config.toml
n_head = 2
d_mlp = 128
vocab_size = 8192
Each number is 128 + 32 x the weight over its row's rms, rounded and kept within 0 to 255. Layers, rows and columns count from 0. The size above them is the row's rms in percent of the matrix's.

# layer 4 attention value, 64x64, rms 0.455, rows 43-63, columns 0-63
size [ 53  53  50  57  50  59  55  58  54  49  55  56  59  51  56  53  46  60  50  59  57]
[[130 103 126 134 119 131 125 118 137 154 148 131  75 136 135 107 136 116 135 118 164  80  87 120  44 141 132 171  93 105  75  90 180 165  64 136 161 180 138 152 104 161 117  89 141 158  99 194 139 202 109 118 195 116 113 127 115 158 133 160 128  91 164  91]
 [121 137 180  80 133 157  68  72 139 121 176 137 197 180 142 156 137 143 107 112  98 114 145 123 116 178 119 111 123 111 167  94 168 108 146 146 156  51 195 126 140 134 140 141 121 135 167 170 194 127 167 118 135 112 165 123 175 155 119 171 136 175 145 106]
 [128 139 113 115 198 127 128 110 136 146 139 111 159 155 107 152 133 138 131 107 163 118 186 134 166 134 127 137 114 116 128 124 122  95 108 125 142  89 101 178 110  98 196 101 221 205 124 135 145  70 160 113  85 213 151 113 149 167 106 118 131  93 168 164]
 [158 105 145 138 132 148 135  87  54 104 179 143 142 112 118 101 160  88 183 106 136 108 116 158 102  69  91 150 154  74  63 168  98 123 145 147 132 173 101 134 173  84 135 120 184 141 195  93 165 118 102  97 140 168 139 154 111 134 179 136  97 115 140 157]
 [ 98  90 158 159 130 139 142  86 116 163 102 110  61 121 146  81 143 155 125 162 105 141 104 128  70 111 139 109 159  68 132  84  66 162  66 124 133 159 123 125 130 167 172 172 110  75 105 173 112 180 127 120  85  77 150 119  85  82 137 151 138 114 110 168]
 [122 202 151 203 111 166 157 133  96 153 168 182 106 150  97  70 154 177 111 143 115 150  76  80 172  86 160 160 122 169 160 101 128 126 110  88 123 127 129 190 135 140 109 127 134 141 136 148 141 122 111 109 137 173  87 148 121 115 184  79 136  89  87 119]
 [ 91 152 165 113 131 104 103  83 136 183 172 154  82 159 164  89 128 104 141 111 180 150 113 139 109 131 118 127 121  67 160  75 147 181  66 166  86 152 134 120 111 199 117 174 118 147  94 149 151  97 119 108 162 128 123 108  94 139  91 126 100 101 165  58]
 [130 130  74  90 139 132 163 118 112 123 113 106 126  78 108 136 129 141 122  99  60 121 108 144 126 133 180 131  63 135  98 171 105 125 167  39  99 111  88 118 157  96 129 161 178 101 123 125 168 102 184 136 119 122 121  71  60  90 168 121 112  73 118 150]
 [106 145 145 128 159  83 124 174 112  86 119 105 119 139 114  78 137 111 155 102 150  96 160 162 162  94  66 151 195 113 185 111 138 105 133 109 184 162 116  92 145 130 152 130 152 194 153 196 119  87 131 134 137 125 106  80 165 169 123 194 142 127 172 162]
 [ 78  90 105 120 143 152 146  94 119 144  87  97 137 100  90 123  62 125 132 115  79 159 136 132 169  94 186  84 114 170 154 104 144 105 172 127 186 101 113  93 143 109  69 123 107 107 163  48 106  82 147 121  92  78 102 150 149 148 129  96 147 127 176 163]
 [140  81 122 146  72 153 150 120 133 139 129 162 114 117 157  93 108  94 137 137 104 150 175  85 124 146 135 159 150 117 112  90 143 138 104 124 100 140  70 161 122 176  99  81 146 103 115  41  95 109  84 197 115  87 140  93  69 161 137 163 139 100 100  56]
 [112 127 139 100 127 102 132 137  96 150 183  85 138 100 166  97 179 109 116 175 133 123 124 147 156 163 154 161 123 199 169 136 121 133 216  93  94 126  88 136 102 120 117 111 112  87 145 133 102 151 139 165 190 203 131 155 150  92 118 161 112 195 126 171]
 [141 127 151 108 165 116  95  71 124 115 145 129 129 100 105 140 144 104 164 130 151  76 123 151  97 191 166 106 125  89 164 184 102 155  78 134 153 130 174 155  70  66 108 118 115 172 119  88 150 183 110 176 110 103 143  93  97 146 130 219 131 115 103 150]
 [166 135 161 135 140 157 159 157 111 140 149  92 123 107 114 152 128 155 162 136  74 179 108 119 132 178 117 185 133 151 135  37 121 129  67 150 133 182 149 132  72 146 146 133 128 126  62 175  60 149 118 112 105 161 118 113 112 181 108 119 104 181 129 170]
 [ 25  71 144 120 125 161 144 162 122 105 109 140 153 152 148 140  69  94 125 153  85 145 125 127 137 143  68 146 120  96 125  52 185 149 168 163 143 127 113 120 133 110  79 116 177 118 174 100  54 140 152 109 118  88 141 164 108 103 152  98 123 138 125 134]
 [115 130 143 133 142 145 163 109  90 180  91 134 149 151 120 111 100 157 175  99  49 168 104 111 122 175 168 182 122 131 103  70 133 146 119 105 143 161 137 159 167 151 101 157 157 105 145 175 162  93  74  78 175 171  92 159 116  95  94  63 127 134 143 113]
 [101  84  94 105 131 126 160  80 148  98 140 103 144 137  88 141 145 134 114 125 128 131 136 152 156 180  87 161 150 114  50  96 116  95 169 166 172 173 190 123 125 129 159 141 173 115 168 217 122 136 137 199 152 148 123 130 110  78 158 114 129 136  73 144]
 [184 184 158  91  79  98  90 150 141 167  68 131 166 102 144  97 149 183 186  78 149 136 133 157 198 166 164 157  90 121 105 146 127 124 112 144  85 177 177 115 142 126 141  87 160  83 104 116 122 101 181  94 126 106 140 108 146 110 129 141 145 154 112 106]
 [ 80 168 128  75  70 110  96  89 107 145  87 153 117 111 129 152 110 144 131 124  87  96 180 156 115 118 100 112  93 161  85 161 187 159 129 122  79 122  69 146 112 132 131 130 193 114  85  87 136 159 240 112 123 137 144 145 109 153 123 131 138 140 109 119]
 [137 141 152 184 133  94 113 165 155 134 123 138 172  94 133 165 108 123 102 128 141 166  41 142  68 109 113 105 152 104 144 126 117 155 113 127 167  65  98 108 134 151  94 140  68 144 175  65 120 153 126 141 106  60  94 134 114 175 152 162 153 116 171 184]
 [176 163 183  69 154 167 138 173 144  96 109  83 141 164 140 110 126 114  92 134  96 143 165  94  70 123 145  99 128 115 148 104  23 122 121 161 142 154 105 121 144 124 172 114 110 177 129 149 117 140 152  93 155 161 118 169 106 108 170 120 159 168 148 192]]
# layer 4 attention output (transposed), 64x64, rms 0.388, rows 43-63, columns 0-63
size [ 65  72  48  69  53  64  66  75  70  56  72  59  72  58  70  62  54  73  55  65  54]
[[ 50 190 103 109 118 133 103 121 105 111 123 117 166 131 106 148  70 180 104 208  95 161 114 110 104 100 129 131 114 122 112 201  80 119 180 101 116 116 163 102 151 136 105 118  78 112 184 123 153  83  87 143  98 156 123 109 111  94 134 105 147 164  98  94]
 [175 192 150 164  78  91 180 197 174  91  58 178 154 136 136  93 131  77 130 165 151 127 134 128 188 118  96 116 111 139 116 120 120 137  75 101 123 142 111 160 126  85 145 112 121 139 124  89 115 132  72 120 124 109 188 109 112  65 107 124 158 130 136 105]
 [119 124  98 114 107 165 111  88  96  70 108 162 141 132 119 105 145 165 177  77 204  92 113 139 123 190 147 162 121 149  79 111 109 120 138 158 131 130 115 138 149 138 103 188 148 116 138  87 113 134 124 158 128  43 152 171 184 181  92 163 167 107 151 101]
 [129 147 104 133 126  99 106 153 161 121 139 134 183  97 172 153 109 192 151 103 146 145  79 172 102 128 148  70  86 155 141 118 139 142 140 180 100  43 145 103 133 143 139 112 102 166 118 212 127 135 117 184  71 105 150 169 147 139 119 161 159 113 125  75]
 [152  99 153  83 122  91 184  98 100 122 174  79 147 146 142 140 125 158  63 112  30 176 123 192 101 104 156 134  65 145 130 154 189 123 178  92 108 105 142 113 138  88 133  93  92 135 140 138  90 122  84 121 109 165 118 134 120 103 149 122 118 100 117 109]
 [ 99 141 130 149 164 139 153 113  85  72 176 126 131 160 129 195 143 129 108 156 136  98  22 136 113 111 160 109 118 121 166 194 158  95 141 179  97 134 190 120 140  92 191 104 100 135 115 105  94 113 165 163 110 119 151 151 114 143 110 152 135 167 169 109]
 [134  99 127 141 169 174 155 128  68  80 100 119 158 124  89 169 108 127 157 180 149 150 165 168 148 107 171 141 155 147 132 206 103  84 202 108 112 145 111 158 114  58 119 143  80 143 154 126 119 156 132 168  97 130 123 121 138 189 193 152 123 143 124 113]
 [130  92 147 119 152 137  94 155 117 137 142 167  52 106 161 118 158 111 102 110 141 126 168 125 152 155  98 199  90  59  92  88 120 139 108 173 121 167 193 105 121  87  53 101 173  83 144 153 106  92  95 104  90 141  95 159 145 119 123 118 135 170 113 122]
 [119 151  90 119 155 197 140 144 156 127  68  55 161 113 111 118 132 117 133  86 109 114 186  90 106 204 150 105 133 181 179 120 151 134 141 148  96 190  60 136  81  94 100 154 135 114 118 123 105 146 160 141  90  94 161 113 115 115 110  82 135 122 155 155]
 [168 127  98 116 135 122 146 177 119 128 127 145  99 150 131 129 163  97 126 133 183  72 163 123 189 142 114 167 129 130 187  97 138 135 111 129 121 123 172 158  67  75 143 138 209 139 129 144 150 138 140 155 188 184 144 154 103 142  96  36 116  88 126 143]
 [137 101 129 132 135 122 136  91 116 145  87 110 177 128 158 118 158 136 124  82  83 119  72 135  86 109 104 160 159 110 111 142 118 182 126  89 153  69 161 123 205 101 146  91  38 176 105 158 176 130  64 109 178 138 118 142 125 138 117 112 149 117  78 139]
 [140 103 144 164 124 101 157 148 166 125 186 125  87 138 108 130  88  68 186  75  71  97  99 174 137 142 105  89 161  98  95  69 118 139  98 154 129 149 128  74 179 130 116 160 127 140 155 167  67 161 138  91 135  70 144 128  93 101 132 141 128 111  81 158]
 [ 68  95 103 155 116 140 158 100 160 135 137 153 120 147 123 118 122  88 102 114 158 159  70  97 138 149 134 117 101 160  91 114  79 162  98 106 136 136 143 126 195 171 141 123 104 183 126  83 104  91 136 137 111 191 212 131 137  94  90  36 137 138 113 145]
 [105 103 102 167 170 156 162 154 125 180 104  49 125 129 186 118 104 113  96 150 132 138 147 113 127  92 132 137 101 109 152 164 141 106 165  65 183 111 114 118 131  87 165 140 151 150 146  38 165 168 142 140 145  90 107  77 147  79 127 170 159  93 119 139]
 [153  83 136 142 131 128 165 153 118 157 111 121 139 171 123 102 186 141 147 154  86 160 171 110 144 110 143 123 129  98  73  97 130 113 100 141 163 101 155 179  96 110 151 142  26 157 103 185 175 156  97 142 138 103  90  88 102 104  73 151 113  79 142 175]
 [141 144 112 145 122 130 179 150 114  94 140 125 143 152 135 168 125 123 138 192 113 101 194 173 132  78 102 140 134  83 129 160 176  91 108 103  87 137 128  98 146 111 127 109 138 111 147 107 150 130 130 163  98  99 104  86 143 136 171 205 192  70 150  37]
 [ 68 123 111 124 143 119 111 167 148 175 121  97 106 122  86 154 154 125 108 191  98 162 150  66 137 130 141 182  91  93  94 155 162 189 139 126 124  79 121 110 119 127 135 141  61 116 118 181 133 134  71 113  68  74 138 118 100 110  58 120 147 103 156 118]
 [ 62 162  95 153 135 133 104 125 144  95 124 171 114 112 125 184 131  65  93 143  91 110 128  86  91  86 110 122 211 111 166 157 175 127  76  70 138 142 158 160 152 116  77  86 166 126 114 138 150  75 100 133 110  99  88 135 152 179 145 103 135 117 120 107]
 [134 144  57 182 127 159 151 174  80 126 109 106  57  84  76 117  98 157 147 123 139 159  82 139 126 162 138 102 123 110 119  54  71 136  98 111 136  92 174 113 115 163 119  85 127  82 108 168 153  97  67 127 120 151  85 131 160 153 129 109 103 129  96 149]
 [159 105 100 122 120 130  92 105 106 180 153 124 111 141 125 138  77 133 117  93 145 104 147 138 174 133 155  47 104 143 110 159 122 115 170 126 137 115 130 135 154  94 156 104 121 111  96 110 187 123 179 103 163 218 101 110 132  61  78 101  63 155  79 155]
 [133 184 190 162 128 110 143  98  71  85 109  81 209 108 169 102 124 144 157  71 165 115  79 174 152 158 114 119  93 137 128 127 178 125 116 157 164 100 142 155 106 169  85 146 145 144 131  93 135 198 147 127  78 150 162 119 164 114 141 160 126 108 126 116]]
# layer 4 MLP up, 128x64, rms 0.334, rows 0-31, columns 0-63
size [ 94 101  92 113 100  90  85  92  94  85 103 111 106  88 119  79 103 110 110  93  91  90  91  86  96 103  86  97 105  97 131 104]
[[ 79 142 164  95 140 148 133  88 143  74 165 126 149 107 134 102 117  34 113 151 123 118 141 145  96 109  98 190 147 110 169 139 138 114 156 132 149  75  79 116 161 150 108 169 135 147 137  65 127  91 111 165  53  87 119 151 135 115 109  75 133  89 175 147]
 [100 134 161  91 102 125 123 117  80 188 114  67 164 117 102 165 147 142 105 133  94 125  60  96  97 188 123  68 150 120 137 130 195 132 178 129 154 139  97 154 144 173 143 112 159 198 163  88 150 124 159 115 137 118 127 158 111  91 118 171 133 183  94 133]
 [147 101  92  51 126 124 142 123  86  71  63 108 146 155  92 172 104 109 112 136 116 117 117  99 120 199 133 207 115 145  70  96 168 113 185 132 145  65 101 166 118 127 141  97 105  88 147 100 129 105 133 122 131 121  94 101 127 129 104  87 132 123  78 160]
 [115 175 127 118 118  75 127 165 148 116 112 135 108 138  93 126  79 160 123 182 160 106 129 133 180 131 199  64 154 161  67 112 103 215 114  83 143  74 139 170 111 131 132 116 111 108 104 126 125 132 117 131 149 106 115 100 115 205 114 146 136 126 145 197]
 [112 173 107 135 133 118 123  82 171 133 113 193 126 182 130  81 148 119  91 107 126 119  72  65 123 128 136 121 149 133 155 148  77 124 153 169 151 128 123 132 150  76 112 121 113 102 127 102  25 170 110 177 180 104 124 184 114 173 146 122 134  78 104 116]
 [149 132 130 228 139 138 122  54 154 148  90 134 134  97  89  99 118 141  88 215  86 143  97 157 114 119 146 131 132 148 146 131  55 135 130 143 115 130  96 111 160 123 125 148 137 126  69  40 118 115 100 127  96 132 131  94  74 115 151 108 119 101 156 111]
 [103 132 108 115 161 141 196  92  73 141 126  76 143 103 162  89 133 153 181 126 138 149 130 108 102 163  99 143  49  99 120 123  87 177  82 153 129  91 100 124 106 134 175 153 141 124 130 147 157  95 122  91 190 159 143 168  84 108 148 180 171 129 181 116]
 [ 90 146 169  91 114 111 111  82 144  94 126 208  95  87 142  98 140 111 156  65 123 156 100  91 144 130 103 121 173 165 161 101 138 129 138 144  93 103 111 106 146 162 138 125 194 136 100 105 121  83  81  95  95  99 156 177  83  98 147  71 117 174 161  95]
 [ 87  83 161 177 101 110 138 154 160 174  81 119 151 111 106 119 122 139  99 118 153  49 104 109 147 117 139  94  77 109 133 125  65 156 112 188 139  34 136 115 145 100 187 125 151 162 115 157 168 151 115 152 181 140 131 159 130 124 181 117  98 137 108 122]
 [110  73 151 112 124  92 154 132 181 133 173 117 138 140 107  83 134 137 121 135 175 129  90 150 136 142 168 139 163 158  88 199 124 128 156  79 125 140  99  43 177 186 129 106 125 142 142 117 172 131 140 110 127  54  88 134 137  97  94 111  99 134 192  88]
 [135 100  69 110  70 139 198 156 145 129 150  88 116 135 128 149  79 148 120 105 137  82 106 136 162 156 179 151 121 157  81 194 148 127 159 103 137 123  69 142 119 150 156 125 103  89 118 189 152 153  95  92 170 105 130  91 125 149  63  65 155 143 143 139]
 [128  52 181 102  84 142 150  96 127  80 171 103  67 147  78 189 135 103  96 132  98 186 125  93 168 127 161 126 141 159 116 110 140 182  92 118 128  64 120 122 135 150 128 107 132 175 116 181 160 188 150 125 107 124 164 146 128 148 108 153 152 150 114 162]
 [169 188 158 137 152 161 129 123 113 141 197  88 154  85 102 141 114 159 119 104 140  90  70 136 111 131 159 120 168 131 162 135 140  67 134  97  92  67  70 109 119 131 122 122 132 178  81 131 143 134 159 157 131  62 182 119 118 105 106 186 151  93 131  78]
 [ 62 129 160 156  87 137 134 128 167 145  77  51 127 105 103 167 149 150 113 155 171 118 112  81 203 165 108 133 111 141 126 125 122 113 121 136 141 134 115 153  84 185 169 192 169 188 150 110 151 178 102 117 142 105 130 139 131  87 177  97 145 135 167 114]
 [ 77  99 104 105 133 143 126 154  81 124 185  25 148 144 153 129  99 134 115  90 176  89 138 142 129 162 154 136 153  88  97 210 152 171 146 146 150 147 116 176  78  74 152 142 153 126 160 131 152 126 155 130 122 104 122 132 115 120  89 105 191 145 100 104]
 [ 83 147 125 136 159 129 118 103 180  75 105 150 143 138 115  96 112  62 128  73 132 185 156 109 140 157 105  76 143 119 104  87 140  83  95 164  92 109  62 112 190  73 113 159  97 122 145  81 109 108 144  97 122  92 183  83 123  84 135 152 118 123 163 121]
 [106 131 112 140 153 120 140  86 122  92 142 120 184 159  87  69 206 141 106 123 128 169  67  53  73 136 121 109 111 137 190 130 158  83 125 118 124 144 122 109 154  79 131 131  91 166 135 110 162 120 105 109 153  90  54 171  93 124 110 106 108 101 147 102]
 [ 83 152 135 173 132 198 145 127 104 127 123 149 161  96 115 136 139 124 184 171 154 111 141  66 127 105 111 114 114 110 143  88  86 141 131 165 127 133  99 173 137 164 142 181 166 115 108  57  92 128 132  84  63 104  56 109  73 145 106 183 149 121 121 130]
 [128 148 105 121 168 158 127 100  83 142  99 126 153 141  99  98 148 147  84 135  70 106  93 186 123  68 117 147 128 189 131 145 188  77 112 102 167 139 105 180 138 170 159 131  80 110 113  71 130  80  96 153 110 180  85 102 128 130 139 143 127 189  97 100]
 [182 147 118  80  97 145  58 152 105 146  89 134 192  53  94 145 133 183 116 147 145 147 166 102 138 135  75 106 150 144 102 149 131 165 160 117 116 152 105  97 115 130 157 163 113 173 136  94 131  82 107 114 201 146 167 133 126 114  76 120 172 144 105 168]
 [166 111 181 146 130 121  95  73 113 115 158 158 126 104  97 164 108 114 121 163 118 143 144 144 159 190 206 130 126 149  88 125 133 161  95  59 158 102 162  67 186 130 133 154 103 110 153 181 142 159 108 122  98 108 148 109 173 108  88 145  54 143 102 129]
 [144  28  78  79 123 158 140 104 127 191 140 182  86 111  89 127  85 197  79 120 139  97 106 122 178 107 160 144 156 135  69 184 126 129 122 120 136 113 133 139 142  89 136 110 126 148 144 119 169 121 108 118 168  69 110 139 116  84 108 117 116 117  87 144]
 [105 143 155 134 123 122 100 128 127 118 162 109 176 130 121  98  98 140  66  93 132 163 106 144  54 139 142 137  78 112 126 122  73 108  75 193  97 163 129 112 155 155 204 151 142 159 104 103  99 122 134 162 154 119 107 119 202 180 120 100 136 185 166 167]
 [119 151 146 131 116 132 149 176 149 162 141 135 137 151 140  82  75  92 176  62 169 126 150 109 136 118 106 143  75 134  98  86 131 166 148 105 185  71  99 119  49 130  87  95 103 163 139 120  98 112  93 150 150  45 161 150 108 125 118 161 150 166 129  99]
 [139 106 153 158  86 204 141 119 157 103 133  96  92 148 139  61 107 138 106 110 138 142 145 121  94 129 106 150  93 132 136 176  66  90 117  94 117 103 190 105 115 144 175 135 181 191 122 138 194 118 152 104 148 157 114 135 166 129 115 118 143 220 136 118]
 [ 92 177 128 110 115 121 182  84 147 135 107 135 117 146 121 187  89 185 170 159 147 139 130  68 134 149 129 142 116 164 105 129  88 137 107 125 129 109 100 122 138 111 148 159  32 128 120  90  35 140  80 124  93 109 134  97 191 118  89 143 123 101 145 161]
 [119 103 118 127  86  82 125 113 113  86 114 124 136 187  77 171 116 164 125 103 116 109 140  56 179 146 162 133 108  58  87  69 154 190 109 134 141  79  84 148 142 127 114 129 188 153 110 165 142 117 165 102 115 106 138 126 131 188  92 160 125 177 106 130]
 [ 99  90 106 180 168 199 142  94 141 148 183 193 127 109 145 113 142 130  59  65 159 114 102 145 134 117 170 155 143 119 102 128 170  99 152 150 141 170 138  90 127 102 157 130 153 159 126 113 127 111 154 143 158 162 109 141 195 106  75 149  84 164 148  76]
 [121 168 115 158  81 107 136 146 155 147 112 185 156 107  95  97 194 129  88 187 163 116  84 151  38 109 146  91 130 126  82 119  93 131 129 153 141 117 132 134 157 128 185 115 176 160 103 141 138 106  75  56 111 141 126 108 193 109 125 118 107 103 146 114]
 [ 90 175  78 150 149 156  95 122 144 121  90 140 157 132 165  76 196 156 154  65 129 155 170 135 159 130  86 131 149 161 100  62 128 140 127 166  81 155 158 133  88  90 137 177 112 127 126 110 117 164  77 185 106 141 150 141 155 135 140 189 163 158  98 118]
 [166 162 191 135 173 126 151 115  99 165  93 100 106 160 126  83 120 111 156 139 147 133 145 167 189 134 139 115 140 126 126  91 113 113  92 115 131  40 138 147 179 155 120 139 121  69  86 140 148 164  71 152 143 120  81 138  96 156 131 204  94  91  92 159]
 [ 76 147 121 126 115 117  85 175 147 128 144 118 135 115 151 150 169 128 170  80 198  95  79 155 139 127 134 142 102 167  99  94  62 112 176 167 156 124 141 184 131 124  63 165 141  95 134 147 145 105 152 108 140  59 163  88 132 145  75 104 185 108 133 121]]
# layer 4 MLP down (transposed), 128x64, rms 0.328, rows 0-30, columns 0-63
size [105 107  88 115  76  98  87  83  96  96  90 101 119  82 114  80 101 118 100  97  87  80  92  88  87 107  97  93 114 101 140]
[[125 162 129 116 139 126 108 123 109 160 148 184 117 153 201 166 150 107 107 150 141  70 128 166 140 135  93 163 187 138 126 160 106 145 139 171 122 103 140  97 159 181 215 102 105 180 161 148 150  92  88 103 127 172 131 105 147 130 135 202 118  70 131 117]
 [145 146 139 139 125 173 143 123  44  80 164 150 132 145 161 126  89 108 113  98  97  71 123 144 108 103 148 146  78  69 144  81 112 161 166 143  91 148 155 123 108  59 156  87 147 148 155  97 128 120 150 102 116 114  92 197 198  99  96 137 128 115  99 162]
 [148 132 148 117 141 157  89 175 149  98  60 183 172 171 109 161 135 150 166 122 180 184 173 121  86 114 146 105 112 198 162 127 132 147 126  77 112 136 126  92 129 109  86 180 143  95 126 132 169 108 137 121 147  43 128 179 136  91 152 122 137 137 161 122]
 [108 127 150  85 111 141  69 143 124 153 162 140 129  65 149 101 152  83  67 205 136 114 116 134 147 155 108 159  49  83 111 167 110 133 110 137 133 130 151 101 111 156 159 183 147 110 127 157 129 129  94 123 146 141 216 118 104 142 147 144  84 121 197 127]
 [184 154 147  96  51 138 137 146  98 102 134 132 105 140 114 166  76 142 117 106 160 115  74 107 185 131 135 179  91  84 112 159 151 137  93 139  89 100 159 163  91  95  94  93 151 143  85 182 145 137 130  84  78 121 160 137  91  90 145 131 138  85  71 107]
 [ 77 105  81 102  96 105  90  73 107  88  99 154  77 177 156  86 109 155 128 143  75 121 141  89 103 158 119 133  77 136  78  90 191  86  87 126 105  93  90 135 105 111 132 105 124  91 147 134  97 138  99 110 120 117  81  81 162  98 102  78 103 111 140  94]
 [110 132 180  90 130 172 167  83  70 164 113 146 125 159 188 159 127 158 120 125 155 165 133 114  67 150 160 117 135 163 176  93  78 124  91 124 127 105  81 135 109 138 169 159 113  90 115 175 125 123 157 157 146 172 112 169 146 126 148 175 136 136 134 221]
 [147 128 110 119 114  97 108 124  98 180 107 108  84 104 207 143 114 149 123 154 102  93  77  66  91 134 114  75 158 144 128 117 150 134 157 148 177  67 100  92  58 149 146 114 136 124  97  79 119 149 145 160 135  95 110 120  99 136 150 154 107 131 203  67]
 [146 102 148 135 167 147 154 117 119  95 138 132 200 112  88 132 113 196 175  90  75 155 174 136 170 116 106 120 107 100 115 148 101 115  94 194 139 149 171  90 143 106 114 130 126 149 207 153 115 186 173 152 160 147 151 162 124 166 179 132  96 167 143 123]
 [ 44 139 144 101 148 136 153 141 129 177 128 149 124 149 158 139 124 188  89 147 120 135 137 166 116 123 157  88 128 102 111 155 110  79 124 126 118 100 198  90 187 161  93  83 121 145 143 117 111 127 113 129 170  82  69 188 142 133  68 119 113 138 206 132]
 [148 136 160 140  90 170 101 134 183 147 127 174 121 150 100 182 113 122  95 177 159 159 132 162  76 119 130 176 143 165 119 182 137 106 112 146  74 125 117 109 114 164 153 122 191 102  81 162  93 171 150 123 144 180 117 133 201 145 135 137  97 124 123 204]
 [143 112 119 157 111 129 162 106 146 206 144 105 124 107 138 164 105 110 127 171 139 168  78  94 103 105 110  93  90 125 131 101 105 176 148 150 116  91 108 161  95 165  94 126 166 147  84 118 167 161 106 200 133 127 108 203  38 115 113 112 160 151 162 146]
 [107 108 106 120 128  97 222 150 222 136 102 176 157 152 102 108 148  86 137  90 166 182 150 142 164 123 129  88 117 142 102 148 139 127 135  92 188 139 111 164 155 108  78 151  95 125 136 123 126 124 117 169 165 161 134 114  91 155 149  49 109 144 129 142]
 [ 88 144 125 177 144 117 122 101 150 190 166 128  99 139 109 161 140 188 151 129 108 125 143 139 134  79 147  76  74 155 182 164 141  79 100 172 188 132 117 144 154 138 108 123  77 147 173 201 162 150  92 184 127 167  99 156 114 118 147 121 136  99  89 150]
 [152 138  86 142 225  94 124  78 115  81 130 182  99 119  67 125 174 113 136 156 194 135 146  92 128 106  71 123 148 135 122 120 113 111 106 154 102 108 176  99 167 148 138 122 124 188 103 100  76 138 195 110 134 104 115 143 118  95 148 150 115 107  92  99]
 [107 128 139 101 131 115 181  51  99 178 138 120 192 182  90 136 114 196 130 121 202  88 136  91 179 132 139 128 141  89 132 164 154  95 110  61 120 137 178 144 135 107 140  91 169 113 180  97 136 160  90 104 147 150 123 179 126 124 124 137 131 115 124 121]
 [155 145 107 157 130 180 110 114 133 138 152 146 108 135 115 176 180 134 151 207 135 107 125 130 164 117 131 131 136 138 102 202 152 199 125 186  87 148 119 152 148 187 129 137 203 121 144 166 174 114 179 148 141 184 162  96 160 130 149 169 159 132 109 121]
 [175 125 102 101 141 125 139  95 131 162 135 140 114 127 150 134  61 140 129  66 137 132 119 121  82  89 144 115  88 122 134 139 125  82 181  41 133 170  97 166 131 114 107  89  61  69 107 144 104 146  61 107 158 129 141 166 125 153 119 115 123 147 161 205]
 [136 167  97 150 124  97  93 114 114 119 134 121 149 164  93 111 149 119 150 114 129 165 189 110 141 126 129 116 135  86 179  94 166  32 141 124 122 102 188  97 119 108  69 160  73 189 129 146 185 139 141 130 108  94  91  64 153 133 106 100 120 175 150 151]
 [ 83 110 146 166 142  83 116 111  98 156 140 140 134 126 148 138 131 204 178  93  83 133 104 153 187 157 111  92 110 202 139 116 159 106  95 165  90  37 102 176 119 112 131 142 126  82 156  90 142 152  85 148 122 109 117 142  94 113 144 109  93 114  90 164]
 [204  68 133 115 174 140 133 157  93 140 100 187 132 113 106 140 156 146 120 137 179  93 134  79 123 148 120 164 148 132 136 207 130 103 116 122  62 130 110 116 108 163 163 126 100  88 150 146 121 155  79 147 130  99 160 112 180 130 173  93  88 169  78 161]
 [136 100 108  97 139 156 142 155 156 109 175 123  98 198 101 144  45 119 102 118 147  54  76 162 130 145 143 100 148  85 113 146 147 145  98 136 187 148 157 156 128 166 139 168 113 140 152 148  94 102  90  59 130 118 158 117 109 124 144 188  97  95  83 106]
 [154  88  90 127  93  94 158 174  76 131 117  87 148 148 118 196 195 121 116 180 128 142 152 126 105 134 190 126 153 148 146 140 148 171  95 120 111 136 199 145 161  95 143 193 119  93 107 180 111 127 124 153 181 118 148 169  79  96 151 122 102  97 138 105]
 [183 188 150 120  87  82  92 102 103 138 162 157 103 150 129 106 149 111 117 169 130 148 116 133 174  90 138  70 187 189 135 134  78  89  78 147 113 125 111 143 160 128 120  87 123 116  41 185 140 113 146 129 123 171 111 134 131 115  92 143 196 118 113 126]
 [153 171  73  87 155 121 174 130  79 185 120 204  77 112 173 113 127 127 148 147 128 135 103 101 114 146 178 109 126 192 160 117 106  87 107 116  83 144 113 173 160 174 144 158 153 122 125 170 162 124  95 160  45 130 102 138 155 104 145 148 116 117 142 153]
 [121 203 117 107 154 158 193  98  84 118  99 148 135 111 132  67 115  83 187  85 158 167 151 111 111 105 133  95 114 103 119  86 117 108 156  78 135 181  94 141 202 103  95 168 151 116 156 138 164 132 154 112 120 122 101  74 165 106 152 161  94 140  99 122]
 [138 164 117 110 173  83 112 160 112  91 147 109 147 107 105 128  94  96 153  85 108 163 198 124 127  75 112 104 103 138  89 133  68 103 108  74 115 124 201 119 139  73 115 142 100 135 123 125 121  55  89 100 156 131 122  52 142 167  92 111 108  88 154 119]
 [114 102 128 148 116  97 179 165 148  81 125  60 155 142  78  93 139 121  89  94 105 133 178 172 131 153 114 177 136 120 109 151 143 162 178  70 168 145  97 126 180 143 157 125 132 169 157 185 123 152 164  72 161 102 122 121 155 154  81 142 154 172 142  81]
 [125 168  92  70  91  93 110 136  78 135 125 140  99 132 140 175  71 172 169 162 101 127 126 115 208 132  79 107 140 135 128  97 218 149 116 153  97 126 111 148  75 128 105 147 135 130 151 142 121 165 192 117 173 123 119 133  90 111 161 136 154 109  66 143]
 [137 181 173 144 140 120 138  81 179 151 175 110 115 154  89 113 152 109 158 134 124 141 104 160  89 158 171 176  68 119 122 119  98 131 158 143  97 166 160 142 131 112 102 103 105 122  35 120 170 133 134 165 114 115  93  94 153  87 150 154 128 225 134 145]
 [126 129  65 152 105 151 100 179 171 143 195 122 164  94 139 143 109 140 113 100 128 126  75 139 140 143 133 151 142 179 129 106 120 120 111 218  88 177 153  80  88 129 126  89  88 156 137 134  80  56 148 112 173 161 169 126 133 137 128 130 141 150 124  67]]